Part of a small language model's weights.
Size: width 896, 14 heads of 64, MLP 4800 GeGLU, vocabulary 32768, 207M parameters.
Architecture: RMSNorm before each block, rotary positions, tied embeddings.
Training: a variant of Adam for these matrices, 726M tokens, 11078 steps.
Each number is 128 + 32 x the weight over its row's rms, rounded and kept within 0 to 255. Layers, rows and columns count from 0. Numbers have three digits each. The size before them is the row's rms in percent of the matrix's.

# layer 6 attention output (transposed), 896x896, rms 0.0259, rows 222-264, columns 64-127
091:148147091091080094099139104137146073132127112114100148126128140087150123129125186092122140126170174122060087115143122094081128171152151128062115062156158118126158120145128100121085120221138175
101:158152131095137164098078119092125098179153104096119122151100124059124142113107107162173118137103140154107122144110170149143143094106113127103116141144136129124070135122100107148126136071130170
100:106054111137077128148119133126166158156128123158150096095157105233131143119145166130166164116101085159153132164105103191089122105106121118126115133159122141092101124102121161126114128134119126
090:146082106091109068124144142142111082121140090107079108166168142098148143098142133082113112150143120071065087122138134142184104122182144185108118101140154169195092139079099132139162120102152111
095:159131120075090126118142189149097174131122106176083121100145098076119097149145164055161160111113120125111086153105118108126128174106176157066153121139147132146141131155174151126073149151142111
104:108138151112116098140143115144081105130102143133169128136099178233151140149113137109156143122163176104133109109120060095086139106151104126165148166140099157156159135125143157126130097129114125
089:167176156155151149075125063110118079096123176153110148094105180219142105044099095123086112106197100094138212166161135121165116188055131182111133181108162137116177142166173150125137123140126149
094:108077124111154087073135177142135139197120113142101090162178119097126156151163151101127117176123151143103131182058051151079101041119186103150122107177133134127112115128098129106089151101132109
099:109099156141119143143095145106130103174125142153136173138081116158123085127110127173104125190071156108148181116097122112174133163117136129138131178150124120060144104078141131099139113090067142
098:121091087086142171160185068050136047123119072105123154140108161175150147114111113125126147141125124140137145109179129120146098186141078182122130125182113127124176127128094158127119154179161127
100:118094144121084121122042131109195122133156115156133097078153166187145131128116132192099098116129156139144180093194217097173145172090116111135094165093160146112136092118135131114128101120077133
100:129114083146095142161093167161128178123162153131125184129146136106147096147123090108180109131108131141173139170128165162119171121058151147093175115158113170165110111132086088094133180072134182
090:130152187123139102146122156114099148174106104154141118092145142138119125138173185139087131171130124106104138131105116118138115066061131077114103137099098110147105129127138114138176090081163106
104:107093177115161114155111136106099131160128089136170152158128123130127135189172097176102125149115112123118137110105093102169131081125088134185141138165115172063062103093130188202129164101137185
096:136152156177115118078113139149097127083134181103140109103121122122140069137109135159048129160085120145137140093120185145152104129120182128100130140096127110151086140131181116098135145126140138
100:108146159159108131205091114164154152123135146139102095107082110254139125115109146109170123134187154161120144169095052146049119108116128106154141095148121130114180118146098140095140147137064139
097:139165154155124102053155130113177104154100092128130137123154092124124136115153196172091122116101135143123141099143136125103117087124128144103081144139122114095165054140136119145178126079177116
100:148125126097136068135119082099055134183153106133134132145179171215171120103136109101125147119090101114125103106173068094126123157101117147130085138146131205106058124100145126117130130090169136
099:104139086119195154134146108177097128155090141119150074195115105173106114155100188186093093165132118150136137097138077107112134094212138081150156127113107116083126081155127149126124133134137079
095:130127119165125082163126143206119183106145138098118102181163130147131136121180135088155122187132159165141117119126096170045091122146179060160149110134120148181170161097114143112130115081053138
101:118074126103091077107146133125121152088136174144176133124108170131130149148142107125100144136149106113112087132089099127143106137108168130162146158104149129099132181093119125128105116147105180
096:104112067146113088136140133162132182152129156135126146177178090099111154181169187141114126163089112156155100125142168108108147077174152079134156122150104132124124121137116120122107131111123109
097:168085105067118144166133120083145077141124068061099107116153062072143122092123145080122135122139116102119101124142133080108105165199134160081075073137143123193111104144106106159108132156168099
090:104123162102100127103177146095105103139114068106110091128147132117121158148150145044092166177107074093123110134148123107078074170117166140075129128123116130150181155124088133093094181158144108
102:153088034064151121140164155135091093150077137084109150128124121076167150107151131038163135162143093148111113100115148099102116153200151158106123118154095129196126131173160088148149117160162134
100:119113037169125124108222122115115120125122181143088155093168158159139113121141062142174154065164036102197115152156159201108156144109080140105186151128133122078073177157162146113139139133163132
101:139177191142096161160140092091133138086163107086113073141139105111142141147099149103150095126108166163085122106101076099141153087118107133168109104066138139113156162135141149132154165164128092
100:093158201162130121134104158131078180131116153144143152158139105194114132086132148151123101107132118152120171109124104135135156140071098122122177102146126160117140092150179130111097129110154124
093:135168143144154201109129058085088100152116150157145145070106113153113099105102110132114144087146133121106209131163154111186141129133123161163131158129109112065148112173149133176140064144143124
096:115134163113102155169087169138180115087168078104098097161158121129138144131138171143088126159033126108107155098063176136154131117105118131093112110063151121145059079109142153114122193123153158
095:141115108155101096127157167107155146141100078148094193157111124104141112147157102079105124126073156116143093146115130141139109085103164141151075118137146141181113093024162124072088167086168142
104:138146187129115081149110165145071136118088079122158173149143102101143093113112139125107078116115134106121123096109139111138160157153124149124143090088087131159111102127210132114100158136169116
101:086180255157116091120140117111117130102183124168169130110092141114107128135102115133126152178190129132123127144093114107117109102164139127214106132120135138115199169097120158074162131088080092
097:090083182122078115150110147083181153078158119146088096120160154170117130137167125117118144187113120139168088136105086135110092115118143115105109093120132147153101169065097153123133178171112157
100:108115121191136089156114150189083114094129100105117135067109117101139145117140161175113094108104076108078167103140137178156151123106179095127118081150114116124083128102176065147110101169149166
097:107087111140163080168143158073081114123159127113156127054184113091129127112134105117131148126094051126149153132109087160129156150122150121134115088157157130123086138061175100114091188167126149
097:144155034151134119152105121094151093135069134142174095124157065107150041127158119166098078113094112130104093138076083144148093136028148143102116214143146136129098176099074137222120097175164126
100:096125142174108099152171161063120089118142124132155108112165095156144097094136080135064152118110087125142128159121104159110159126066164132089125124149134125185098134074148060159128094114098154
100:102048132101062124134096187085092103165143115123158090093125143099148116163134128084139111106060181120119136164113131166154161075086119118164186065116150175154110099213121153077098121112153178
096:112166129133155188101122160104100116151068167117169174142150132170154144112148130109136113144109180095119103154094102136089162172060108097150115162171122171174089134170094117106105131115113084
101:116096100157155134079126127106153126155071202136154132118147104106131161101159090153097137055143162110120149152154133114093129098111053091068119217102123166085112232146089126187150094142096141
094:114149139120123094111153081172172087125112091159162125177144140165106092118183089129112095122146212092103134047141098077119147160105075077101178149106083126141094108142121117123123066138129118
106:083107085127091098127120167127083130073133118113155106145124151132114185092116108102160120136158140185160126182111077126118153123117145107169114132171085118110142104173100108092110156132094192
# layer 6 attention value, 896x896, rms 0.0209, rows 223-265, columns 64-127
106:167098120085119083161117087090165166135103179088106158143110136124108086169134144074149154142127102106135138087119161119139067149154138183109110102137133106122067132119126111097033101086162163
104:107141111123106122180163073115171129109091132090104125090112126172112118155151129176122155132119163130103159147123171104123132149138119094145131127068118121076094136141149084108102099086132204
090:128152137174155111119166101140156115070152091142080189173126200113130194105135120093063101201150123143126087109164107135146130165166126103162151121133148202072120153144128115164209139153123114
096:111152131167202163088148060163111112134146114112124123140191128103132163086121100095117093157152133163115095109158130118149139094160102134128134145114094165110118112135111161152172139163120126
109:101075130111121097109122125085194119140118097163089142141111107145128111083113203104120145160090106151112149207145131156186174119170130126127099084113161109093119137136100100124177131116179128
089:135078141094155149098131118163159128106156124076172198171113075099083160095064131104141121097128090157119137149146124135126180129164165134121120172115124191089185105123137159089130143110153145
093:084071119095143158127103072142099120136166114146127089150157123169190123103149116146131094120099071092093114070129139130165126157150154107115095112115154088170047152124107084156123121115159114
102:177166146142135131106123129134169126148100155088129136102086141077119159141151133146098122090057151129131148168088104143153146148100130105176095142148136099117148154193109086134139133078146137
102:148107109160130199106147142159142119031099174131193149122116149149110161097157141138107109126092133100151178186129115126130129140128082098120101146095140168135164181105133107161160109112148133
104:129175122189146126129172107143099155072112166152093210126140088102106193082123103117160126150152141079148148153137126072137148116111150088177150139172083155154192162161117119097109138107119142
104:142198109063117130172136050169120137154097145172142060098119120103075127127121078102158128121101143135118078106099142120095059198132119142197140165116091072176090087123108113137124122094106150
093:074122143110115084147131038140096146192153135167082068107108112123205146115139127194147119108127139091136128149104159096100116090113127076134147103125087081113110093191155122106118100106121143
108:134085114118061141101134140105138151112106054074116106131121088107164128113114179186157111099085098121078133148139147144177160129118142063161084144138153142181166135178171053146137085109102129
096:126160143166151138106131138120167123154122100101088168126099105128120136126090152165129149056115122113171075162116166121114130145163102127162183126196114127079143129156097178085113170141131120
102:168131117080140099110104143068143119127172103079137108081183155173109067137127143118101099154130137139162104081117104162119127172119115170114146142121118153124092088087097152149120178084099125
098:129143140148096125140118077196093184170114171146160135089120141136198123097134164192110148116131125147125072164129145085105158099140119095167177130204096059163114124124136132114096110128103122
104:106101122148148115147165105125137112121187109159139135108089168102092123148141154116127166173102125097133126123094162152175192134133193126122128099177108106106099143100132169197186161108102111
103:122079148189091087106122142123097136070148070132193137113134084181087206099101106131149147078203143133138099181103130184103129087158090113120146183154146132131168103073178138127150090096111173
098:142152118057132112095156126153092123217121070149140133050113179205139123131152122112084125142114148112171094125170117136178108143091113139088119132127147127147098082090137175191144110161103076
104:175118110187163173107140081168191125117074081149068148112139118174202170096138118100110102141100144100140123108140093141141148125118098112158079146163127140175128158149083105143203104137091142
096:126188126114111092144136075153111117202117164200157093126121119164144121120092121130145164119183143096098140143134106091105082152203140096113119105148165099200134091080175111133134119143148124
099:061145109197133142114156159138124152053134130109117159151077163070074165104155078142122084199148129090133165089090109138150093092133097163112127126133122088143114125127158097173175161130101113
089:092100123180196162134117101124115132134127138152127138134143126108174158123144120126110094135121136129135116100129112128116108170168112140109099206100148116129136171174148126121181089132142105
106:131069124212174175131102167146170147098077027163116144142117142103110140097104098112124162100152103127139120107169131195126091129132111196064149110091120147177133151110101156124171122108130107
102:168156105119091159132158129135137133176137131106151111161095151121122149135135129144125138178115112190150107177116158111089137132119175140160133171162094125113122146149119171131135122121072139
105:099113131110106089126111134157086108152181125079153185126169135098097128175160129147097098183199120112164113062132156144122157103098080136097167156143137137065142117094163123101143071137124114
101:191091144065109124117125058158120101131186146119197134138195063083145124136144097174185115135137150159095079147082179087138161161144170103156104171160082069130161111124099105170164127184144113
092:124082107131081125143138157095140151054164123074188127212146056081111162103102118135147161080157136110170137132095098106111147095145152145112117149149137162153116107096130127086132127147160188
100:086182123118086098149082131144096154122128151108131112137149139097102143187138132113109136141080128102125057141117147138152154156107152087209125154157096111063095126183092126122133140075090107
096:100164125068118100125120119146149145187104097125117089180116137083154176144152179102105076139138140131097105154193194110180135157122112092132073123155129128094120155186087147146058141177141104
106:144153122164152128118123122109059144112196147124113120161112125047108134152103120126113161134148125112103081115163138115171159121192125124123131132182066089098154120115103162148161172151046113
105:162069150073092109105102205148176125208123129147159180084131139170157102142158158036097098142124141168144092106147181116122106091162125136125093172185173184092079138147073161150119113175183149
100:126143150129129169121122168135069115145118087157051125103114145198128087148137104127123068150129131136121116137115141164164122167096140113115151152135148158066126127170132162121132177081146114
101:099119108152146202089133154127119161161156121129126107230167116133126131142144108072088148158110148147103114159132176122127118133176147150155146144144120164101125113174063179078141151097134086
100:157172114053148141107176122160102126134151096162076171167111161144135082146155099114124101133116119136135123094159176079151052150165133159102196134085114093146106064143099167148121148104129109
099:120096110177116099105142130139103105139085106141094214195143149125129173097091138085164131176153123139093125110075133092143122104153093126125167133154092093055061119135129134122116108058128114
101:113155129097161110113141135148079169112137121160084072179122191117114166157168144123125134150150119182099072149129159086085137192157092129141165138120101123083132123192122093111114167130173114
101:157145142091103104163155148122115137064171067094057218095130122071063129117142134170176115124135156148124111103163149089105091174132098084147126136081150089110167118143118106125197114143108081
096:116114117078118094138113102085152089105129086170118115113136113128101072086101141101143172120217135115156125046085089134156096140153206121143119159043121064144098121078173118194103123097059105
102:109147135070096119133156094125117118177141080146129094133095131196082091105151120189170170161154060073104130046108092100149082153132200119181113118072085077182104131054169119193071137049133140
094:147120143128152059172107149077136108162149156168151087128134105112158135108161194106141192039128109172132124125123118145149090093114180089117152075179130095158095180130171169148123165108135119
107:142078141106174111093158086141090138151159106112153154061115129133151086115120130180133111146087131137159145031154134106132118122109100196093143118080126132135112092094112117122119150144124151
105:162129126124129155139095105187101139084108140117081163184138146057139149096116113124143124108130099140065122136122131085124107150109111095199123136134087106113123096108104115126167106124158112
# layer 6 attention query, 896x896, rms 0.0209, rows 256-319, columns 64-127
098:202123108074093083129149175106117102171142106102017114119119127095108120139114136101133100087130149158122125155163153166132126136123154153149132163076121111153134149094068134116120126134070100
092:095105107126151107166118130171144101154094138132151112177225129124150139136144125123127159171096139125113115130054151094130123166108106117140082080103135134211116115132099100145116158158111129
100:105137169102150063116083142138161154139102226162170137159173093116181137135166159158124192183169075112134128170099181110149196145123118061169086070155136150133091086141162143167075158139152105
092:089096139122095150152114075081058087128143066169126161138109167160184153125189132141172144090109091161118118175133133129077114143086184131130112110079098124182134111098158108136099119120110136
096:135152139111140112116119142164127123126078160124160084092175160111159157114183154165152154178139078114144130122152166105104145114113091075159092089119096146113203088146202139155096136129198122
113:118103134129110176181161108048114100157113178128121167112164159144173104138155163089119181131088156092139156120082144135172088159159138070144168031127154107189115141122182060145122138133118097
097:117141159080130146128136137154151100183158147099121101160160163165141116096165123145106159129181097076106126144191166156146123115081138113129126077114152171134135067162193138122108114166213128
101:144113111128153118114105143115153180156139155177130198125153123103139117111115111055086112078058134111150158115101102124148074129120165116115110155146110108147163148118061124177145146153114157
098:119087133119169159133102084086127136132119092131107123123102128123109126151081109096165131102081193125140213130094102125134076156143175124162102134157175157084110139129052106137156116131077167
114:123053100121170146135128134128146154193113146124140139153090158153119139125128131043160158117113214111141175112084062151213095145126163091126122145136107106167051128159103100153122134134097156
104:128092126106131171158155075118121154120133132103116094140088114140110090150131149101162138132138171156135117170134123127144164152151131133120146129080071105130027139118099053150106085067044149
089:121093141057127108085115139137086149183158110159163154113166150138173127080165147053150136098152127094071148165117109149146156131077103081094113096183138161138203076106113158105126137119087155
110:169180111084106149144104177141073165137110110141147141141141094120122117146097106164105134133096121128140101147150070136135069166144104135108136192137150114178170128142068127093058133099124137
096:114150171169092135116124072117116112076170123148141127092096154123143102120089151154075158166165123162149105085150098142121108113159145136105123164085060121085066141163073122127192121151183166
085:151120096154107167161175131148162165087112113166098129128054153137106143108129154229107132121124096152197125116092100154119113087079089118138134164080082043098108166107097150151134085147175168
090:111141125146125115110155127102117090121140091124161051126131082073186144135092162155151105171178113169133079134131137166143172128181133116120100153083100115185128084109067108108137091066064102
102:106149177159148144133137132177094113170103090171133103102123095116164173146103115253146087136141132136165109116133162086101099165176107122112109163127134074110116114164046145137130101188119140
101:113197151184138137097152164148135113135102109153136107103132179121127136109155159195120096106119130085183110122103113168098142146093051138159149161171134069173159142106110171168119176095134202
097:117148153139104068138149172132126063162127150109115150137132085129150145087126127139113091056138164131202081187117169145086183127150120202153177180135125127179157125155086154071176165139095143
103:121167119148142128138181136098194066104173135152133130185152101155178118090115088171141103097156083149104120126133133193074147133143099163088142137106170166132089091054076105144176128156118121
108:168104184114090094139102160140119160167101162101147178119149111173123153117127203138163143105166140078144101166121160121116186112144147149142121105149171063123129162126088132142149156089084137
101:153122145136128082171104113130157110137170126113184079076123146120086129103153169102113130145132177104176054103220094120227081116182116136143118159113117145190111138138138157138083124173085091
095:189129130098148092174125123173123091067145084175140110126174116183081139113108113109108119124177183157123112176089110143055145144168142097093117156135072160104093123071171120124127175164105175
103:144078138091112108164076159142129119120081131140139130152158123145130129137082185116170125185155132166140127171112152098157129175117175092095128161145118132077104146187114065093103108146158052
102:159034127107107118119143083117097156089156115152148116132123146112123133105099161099137198106138139115103148154097151123139141099159146113108106132151134181158114129136144117132197167106167137
101:129130141170106166104120139171150109156105167137170096142108103066101088132087143126149116198123087097147117129107185149115148158150088162109095142154162116147179133127098114091060141111141139
102:110071084131115141133205136110114141128160125078103149140133095122153101127179107061103116057119044156101142104172182160161176097104148099068137117123134194176084152142139051104129058090118122
106:130132099145152137207174073149172131099082084109060122172088128128091170185125112124163124174163093197171099103086135098105137139181098116154110064148089130163093189113136127142100149178103118
094:094162125103148113178113109167087143115088140130108099131131113151088146132089113141136124094128116113092113160088175077114121140065163106127167129162109094099104152128118168163112136148115138
107:134103128140077160160096089136154163114106160114063105185119163125108101145120119082157190164130151114113140135094094204122112101134153120179135076116114104129115155126125060164129084112117078
099:156171140112084144135160160089117129107128129078100158111139131149074099176118077099163150140135081116131159192037101122101170142126122174147173106177107157111118180072145172097114168054163169
101:112125171105080149098134122104176098119139170102110153200104095111118118084138167092167156164133179157144129197089152201109115164119124153126122116110155108149130171124075114131163150102156118
097:123129099121105146192169155097121109061102106104139149165159095112111100128130067145193125112092188184122105132072130124165098150110127159096089164149146081190139146157087116109094150132160127
100:056156148132134172078104141141168157127085151102194120110142111168172181089054101136136209154161089032092144118095139097178169162106089135132143064209116177130059118125200120199107130127136168
086:114112147124127121088157130131174155091165125134152101082144087121130095141084194077105109146134136131184124136150102126145143108123087139086154156129123077081106120141111125106173123103121120
102:115135119122165084085152149192123156170091181135182118178185100119127124135193165091149186183147097087109133191135145110128182090126107084118119077158099158185147109150177195085091127147133110
096:121181108121132116070129108161149097106180138136164090090115129092067094123087125131093101143134092115180141105161114094091150105131114145164160189107114149060120134134135157110142183095162155
099:107152096099147122133134138174135159130045213098121092169082136138120164171149162211135167117135064160127088132145130097107130122112124125131098125150110167099170098204163178093123105094179144
095:135186095121129118160145186138171158130103129093135087108192137099084108150142145144089144107142141154146090126137152060075144115143124133157142178105113086141141126144069181080153167147188167
106:141133136140123114148132108119135077153098209108126189102142111107131122118130118077152185137102142110156139165108136143160089073160160114130155039106102136124109165141149097126150141118156090
094:162109140123166114119100109168121103141150082127141187137136123133120085083144150037138129107147100112103167138139109147178149121135169133137124068153100156164138125125151103132122142125098166
101:168061140081137153106102104136128142134122107087177187120116100120177154135155124066144084093056080135100176143157162116154180115157132140123109138153159198124085114171172116107118148113161165
091:130112127097156103150096131130130192152112103180143150118112102174144065102132119121109132121116163154074124098125111123134047182151145150176116175147185125075110069130091101154074118123186144
101:119177147121188149105110145223108105144148098132155114137122155102136114101125149113167108121121021091073166130142188131114154120124148094115097133162108127141185090152162143180123120085174098
094:177116137106131084113102178176076188103112132126180164154142125202130117147126152097135144154080134151120180147065076185144121151105122092088129148193166133120125189060157139147108182112124161
098:088136100162104113127169181079079184118108150150103142117139141094085142198142092183072111127128146148192082151140162122102070120093119170153142148028104100098090135092135159132150131103159162
123:122152055158097121075124108085143155138127175109136159124088105158103153171142118163081115129161202188191075149100126141098091134155132200178152178112144106121079188113125157083116165129148204
104:126157105124076092150135151112085094124111119133149151128117103129112098164113080130103119164133111165172117164107119185090103129117090166156149157094104115083093141068177113090089107068187183
095:173119114156122128129117071101146132168167083141159115145148118205096147043107155137102129107133186108121123161104090181136093118108156144126121070164155109149116145091185115074107136145125120
103:106097114073088162127194131138097159112116150050142135142123075095115137143110119094142128162143045087070116119109152096128162086112162130105078117166129160158108154099163121144129124122112118
093:094192045104165180107137104107129180120143137116135151131108121175057120130189114093128092090099106133064128088126103074120110101103142099109124098188106169158122156124182114120099166172214159
103:160165136147149106157166134100145100160168161110160134134109147117085154076147100191115057127147162115128137159186151158174170151133107161058115155071169126163120120070096186061099100129060132
099:176080187172088130126099092183115159135105138161156142151129170097132100165113154149119180200178128133127159157131123160110133102205120155169151120140146092111125113158102087131140078126165169
094:141114130094115079159111150176096105096132095121135111148149136165113141136102125117108122101095118097162154171108150141117093175091203134104188132235122161135113124125103124092052154123158174
102:128140154115093116103085122184070178169114161165195092139087153068097124179147112117168153156195147116116136169082128106126216070187150111187103121127134125143090193129138119110139193147158135
106:151119146119133180119101146124163120097078143147098164132059177127096128114126118085145110177104153158160120113127153115192110135112145162179178113128128059125167183140124132120123108143156137
102:132073168116106087111135179167158138140095142172127138107114150087183086136138122170103169093098200128177135148142149130119103080122117133170140143115117086133136143154100160161185105123136139
093:124133132122159112149150163145066145141121116162109141089176161130126184190141131128135152101087093133135163159118141033052125105144145120121144091196146113109086123158115168108083134181127178
106:163149085157115070139129187123114193146108104143192159131152129116131126120110159147089104060095139119057141130176108146125093087102192079139103127147156143145091090148122064080091093124189097
103:112099157133132106093126184061142098165115174148139191112137131122180090103084142052091114153103168154167121118176132171161113133147169184112114110147142083136168121143076152098116118051107104
094:136111158143140142098122134149093132079060090117114068156114155095152182149085151168186143181186125140111102158098158064081133146147124146142113119168117136065084080131093116166113126140156086
104:166127123126076092179145166151145139097118097193085094144149154146179113134156108173120142088146187165182132104150104174087112117123132107109105079083143133109128107178126106166177089144105104
096:125147143174151146096100179149127133107099104129127118133045149159055161100100140164120112059114102120152148121081133085091152144100092124129164156201194103086140152118104114098076172099150200
099:106137105092125071117117116124139115130127172115168153113136097202136102086140129037158111104091117125130095136094093137151129123068185167128157139204138148124119107115158113127074205086158155
# layer 6 attention key, 896x896, rms 0.0209, rows 256-319, columns 64-127
102:095128160167201135130164066179134161117129142126170170117088213129184094137135211163121140155119109043111165105144135145179159144183108100107135125099139214138095125126135110141122157108120162
099:161106115121110078135110110056128106083096126150067199168146090098090094113166034070120111116171170139173081168094144074153115143094102116162085149140130062135099109135073059163169108182117113
087:071143109152142158112144112122133109165107104122088095090118190119109124163055146097107073119098153142151105090126135100137089121169116102106200124143156077174132073124191116110160158099183146
097:147060140091098112132173143124195140126084100156022096165080139107102080151096126111149048101115135146161106109094129130072094135139128170084123168055154082137118091145117060127153113143128138
094:156147165191181179120075127163094116123108131063199188106132170111183185149172136160140132143113123101101192138146129092140108167135139123181156099203071148181124165133141144165134119115163110
114:124128122125168121105153114111123140125172119128146105170086118161125078094047073135170108139156074103131047117091167164101197133179092172141157126152117147084113109082108107088113127131182113
093:155159208170115177191123150132098157140080156142151171082091163183193190116162142142084114165154130148106124115121171136104139156059090151166133062142116139117111126126182182150126145135092099
099:102126036152184118058183136077101161103110085112083167145158131082148098102111182097098084099083122127175192096135128107135078113171149124036119218095202111202127115099056112107122191086148128
083:104071044111146108097127113073118119121148124123123122177123113079089122130112165153105097087089143125164115151121136118169098116171146089076131181110159098157134173114124041077120122072174137
092:154114080136125165095048153117096132132138107086118089161106103096093111065117113156118199105122094119128128137177130150172142101180163030132129167150132101173132188081143096129113096098105132
087:140150086129115124077118112147158085086090130089112126159152084101093123120207140153127163123138082140128124115080169150155132113173161056129106170110165132130121115121093128127151112097154131
111:134165195178196190160103132132100129112103105116120172091084170137153190111123105163121165118142091091139162125180143126160126147076098092146139084163104103190136149137075137160089108147092113
102:109080057126182125077135147127105160105073115128098167059139138128072128101188196086136130101132085084215177152185133106173148103129184055071138162125119110170132113113101107107057173086178148
118:147110103113053093082176161055143074159192124119125115114121118144128113143150056084078092132145139150132052174109133179106106086117150164127143131127160111108127110087174096100202179163124155
156:164138011088084084048116157084139172100147142122131150164168097111048036102100158088075120108146150194126083139139114140121100078182161111112192180122175117131112160082119107088119161137163169
107:152131026180093126123186109142150149112075133068134106179150074061145154129132135117158119120107166159188143160151142117174093127146162117124119102132109148191142135146117166134127140106122126
099:151108119102117079093147081130133147098063126137103166089136090109091127172153138111118090116057175129175088152111175136105126095152153100148181174126149118159203164124085119109166122175077135
101:103127129149192108056099093129080173116140081156110105130115120095100146116132128157122121131135056086126096091148110159157190074150140147086202212099098134109192178183092118120095147082191140
095:133090149107172077076094197081133150147107136144116122125145114093143128140160168096092129115064146110181103081125161136152120124158054095048169179142121103129101149133076123094160122110100157
105:116091108092131090071161125100159142107071076041168217132167123083092117109099161108093108142130134138193142149185151112107133114217164116089120107149145100179118086068135107132164111110121148
107:140104126122180106097133151100124120148110154178168147116110090158134122132117059105093108118129116109119139136163136119146139127177090159055184070181158128120126140155060093158124157138152131
102:162148129147106055117130125152114108099151142153103100097127173087141101078202066067133154113118134079117115169123163121124132093058104081107123163119088159163164110134089101130127149100171150
096:140088121147116085032125155128124153164115128142156130128157162171117115147142101128176141172166110109056089138070126134096178117139088089099148155086124153089137184121131172134128080174131109
104:191119154124060169121129119114163139201127177111111105139059168140169111158141105088161127147127182237096108132095082136103120112109101160167112121206197121074076170163145160121107116178064172
102:104083111150105115125127116050151118149120162156154066156131148146098103089160098106144149172196100159117084146129065124092159119144134134123112124145159165121110108113122121100133080188169151
101:152140111169155153129116073174151112049103127119168131134099094080225180132164153101152103122171094131165108164139145158151140157042109157128101095133160150194200093175099121156121196146089080
099:151120077119147158154143146128167161102114110056089157164163109128156138151135186123114118137092146153101178078088140102145134129133110130137066149115133113120078093192121096102132166108142152
107:107115095129131175148153090141096215092078104135096176180149118101107139138106130111176136130093118154071155094063108134126130096126109087177082155070138123106139118150181106110114091198124133
092:131142123107123124140070091095116131113150158147129081078074096153059128139163098152133128106171099102104108134107072103104163105118136133154172115134115113131117237092111163157093076152067116
107:187142197143109127148100139132163153165116149073100153148129133133156115142084138103109173166128124171081069193140146126116128102147154081156123111171144072170155084109143043099106165127093106
096:085032096162141181182113150139130088068152123150147152140102121185145158118046136195137123069148160120091118140084083175104129147097106178104188137120117092106153143137138117091107121125130107
100:140133128163102145155160071128111134088099141106150187136115171097186131132143164124138135140117123148159143165168172113217127182112149113107139071184139110209159042131080124097051119145145134
091:131099146134186101095129170142118128131151104101162108108116080137125179117116144197160195161143120133126130130193135161072131113137105142080134164179105123109177085167113210126062160148188143
093:113093101107159086120149089106141120109146109110114106118104195100174105127079218128093095115107136184136127161082120097129079127169122148157202124081104126135128132114131106079130130110104161
094:125164172195158207122079127209126150135137157080202173068092122157180175140148123171186162170094073109091129055180124131174139115113127119126132077131145181114119135136112147171139117099158117
097:087193163164161112113091147136118111164147108117161151133065182169149100150096095127154131101144131171104096097159132140143127110148109146174163087151131200091085126141167110079150090111117162
094:132135169116127169189139085115118160172106202161108152067120194112127186136174111166127143148117144119080174097124144141104107141082146139157140137089076142125164095135109131171089114199145056
097:130142169147082146112118131120111109102164132095190151156134172162140151113159164166121164178145114116133107201084135105138143125127078127166139133175090128144119112127184088110117092155146135
097:121084138083160140133146166155142078101180134173055096111179137115084119090106139152123168059141112138079182145145109212125166150073167174108145140122127138105117114127088125140181109155107145
106:117128162141167132168122171133121143168097180122129156066105182155160085099103131108077126148103108110175083143139138138089156157151085133114132068160136122122102110099158117079116107116060106
103:115204164193115175137104133144135181132053189137158141062074224166182146172174122132131103115121154166139110133137150131088092136079089131191123081108117120139113176142179128119137070134145112
118:111131180107081137154087109179162118172054113182126148061120143204183149194121138168169139099124168114123130118116126135111106132045082184168114071128100146123155164162182115169128118190103082
107:120104183156116144144114119187147104119077134121087196048054197169175159159199113104167132162143148145091099108131149205121143125125154181165170127166138115121146153181151103152140150163153160
081:095125175134136152148188110135106129119113107147154134102123175174128120156108148166135073152087178147108157152177152101106147173071091170157162082134101122113105101170144166158116091171111119
103:171124137166165127041109119092155175111136127176090149153096179148142131103081082080121149146128133113122084134081116153147128091162100120095123139118091184082151111083096177142106127129144157
085:116136029147151109085144177112109188123158138104101133152116132095116099094143186131059158125141073098127162131149120120171104100184139109075104188180085145162130137083134136081115146100153127
073:142130041113147115072092147071156156137131124158147091145136139081096137101170118136148183144145091115132128143152163124195121104199128098060069172094114151119102155131113122108140095119125093
084:110086065167144129142140143115163159128141121115119153151145191141113177097157153105151170119159046077125150185170126130179135134109122111079110203155078169093137142086115139071108115081120067
099:120100134139147132077095166086101136161157160127155091133164120162082157107070059072129157127147137119092066172079130138133153126166115136137123160126122141058121195120144131164132084194093049
105:116152110125081128108158089138153146119165161111123123122208136114252131113107128159164099155171137124080161091131132108162107142064131107164093055083111120198140087107120154141135100143110097
095:121154113116127160165082094117098151127150130114145112117130155147130141138128146210133152087147135117105156066120123116130099135097131139152108112128138116145124133160130135092089074124152111
099:167121165135154143098137161102127156135165143154155178194170174103208162089113126117148102129146159102142138149166132174184139149119121122103116142113171112128139175098162128148205144127123078
101:168090153110039087081146078120170121084066153104134185066107128134107108134161101121093137160148161181152071181086127131068127110182116138121171113192136119147230125114082065093164139159101190
095:125067130114194140101084141076138153104136113151091075176112068122112132133070095082174186133083077144143113111126065110107127103149119120099149141075155146113088215101129189102153084128135111
101:140120122164108144153132134128092132115080175119149127152083118109147146106155065097193138120128112161107104131089145142092152124113081138149128126110112143129175117172089044079139128117144169
110:203118118124102165137120103118116134103123166136073081154068099139110103147118071100103151081094145133130145091144097135139099119147106124146140128168192183114158142121130118122120116131096162
104:184118149098142069138135138134133152104080130114098126132084169114093127120211135117078163114103126106170148130164112123143106128179150123099179187179110114122047145131075135119133162085157234
093:087048142110131132104089141067141122120128144145129119130123098120075134166108131151115151155070147136074133126125105071021181064151113142126129117152151124142171159174150126113146100160101130
108:214110122105094149174097162166137174155134101136106130132160157166134096115123081043156099151077183107129131126139103132131080138153157084100082173106147100120125150141144062136166131167094115
102:176118093159094133098192114167101133131155153149127111142091167137111102154085134115102073135105129168168134118153082111205101127148155151091129105109134152083036063113109160119070158089112169
093:103156179165083113171134109110093094091098120163170122113045141113126112137156109129139106156116123189133098152092076071094127135103118150195130136161153112118133107136153117099119150139086148
102:143102129058153070138127136124085119158096103111125088120147118102035060162152118068144166197084097141176156160128097125130105185197155086119138130143156145136063123101162120149130100113117181
095:118072108112163192079080134096132087117115119163086170123106064157109185148151073159158158070131133134104058087114134129071157128167125189100179183133167113117206195162082109144153134166120139
099:108118129149178103185090156148083086157123141141129078110137154148123132176060122147152165094179085131103144108146085124093153144126129182119126123037119159057090139116131103148072097108175089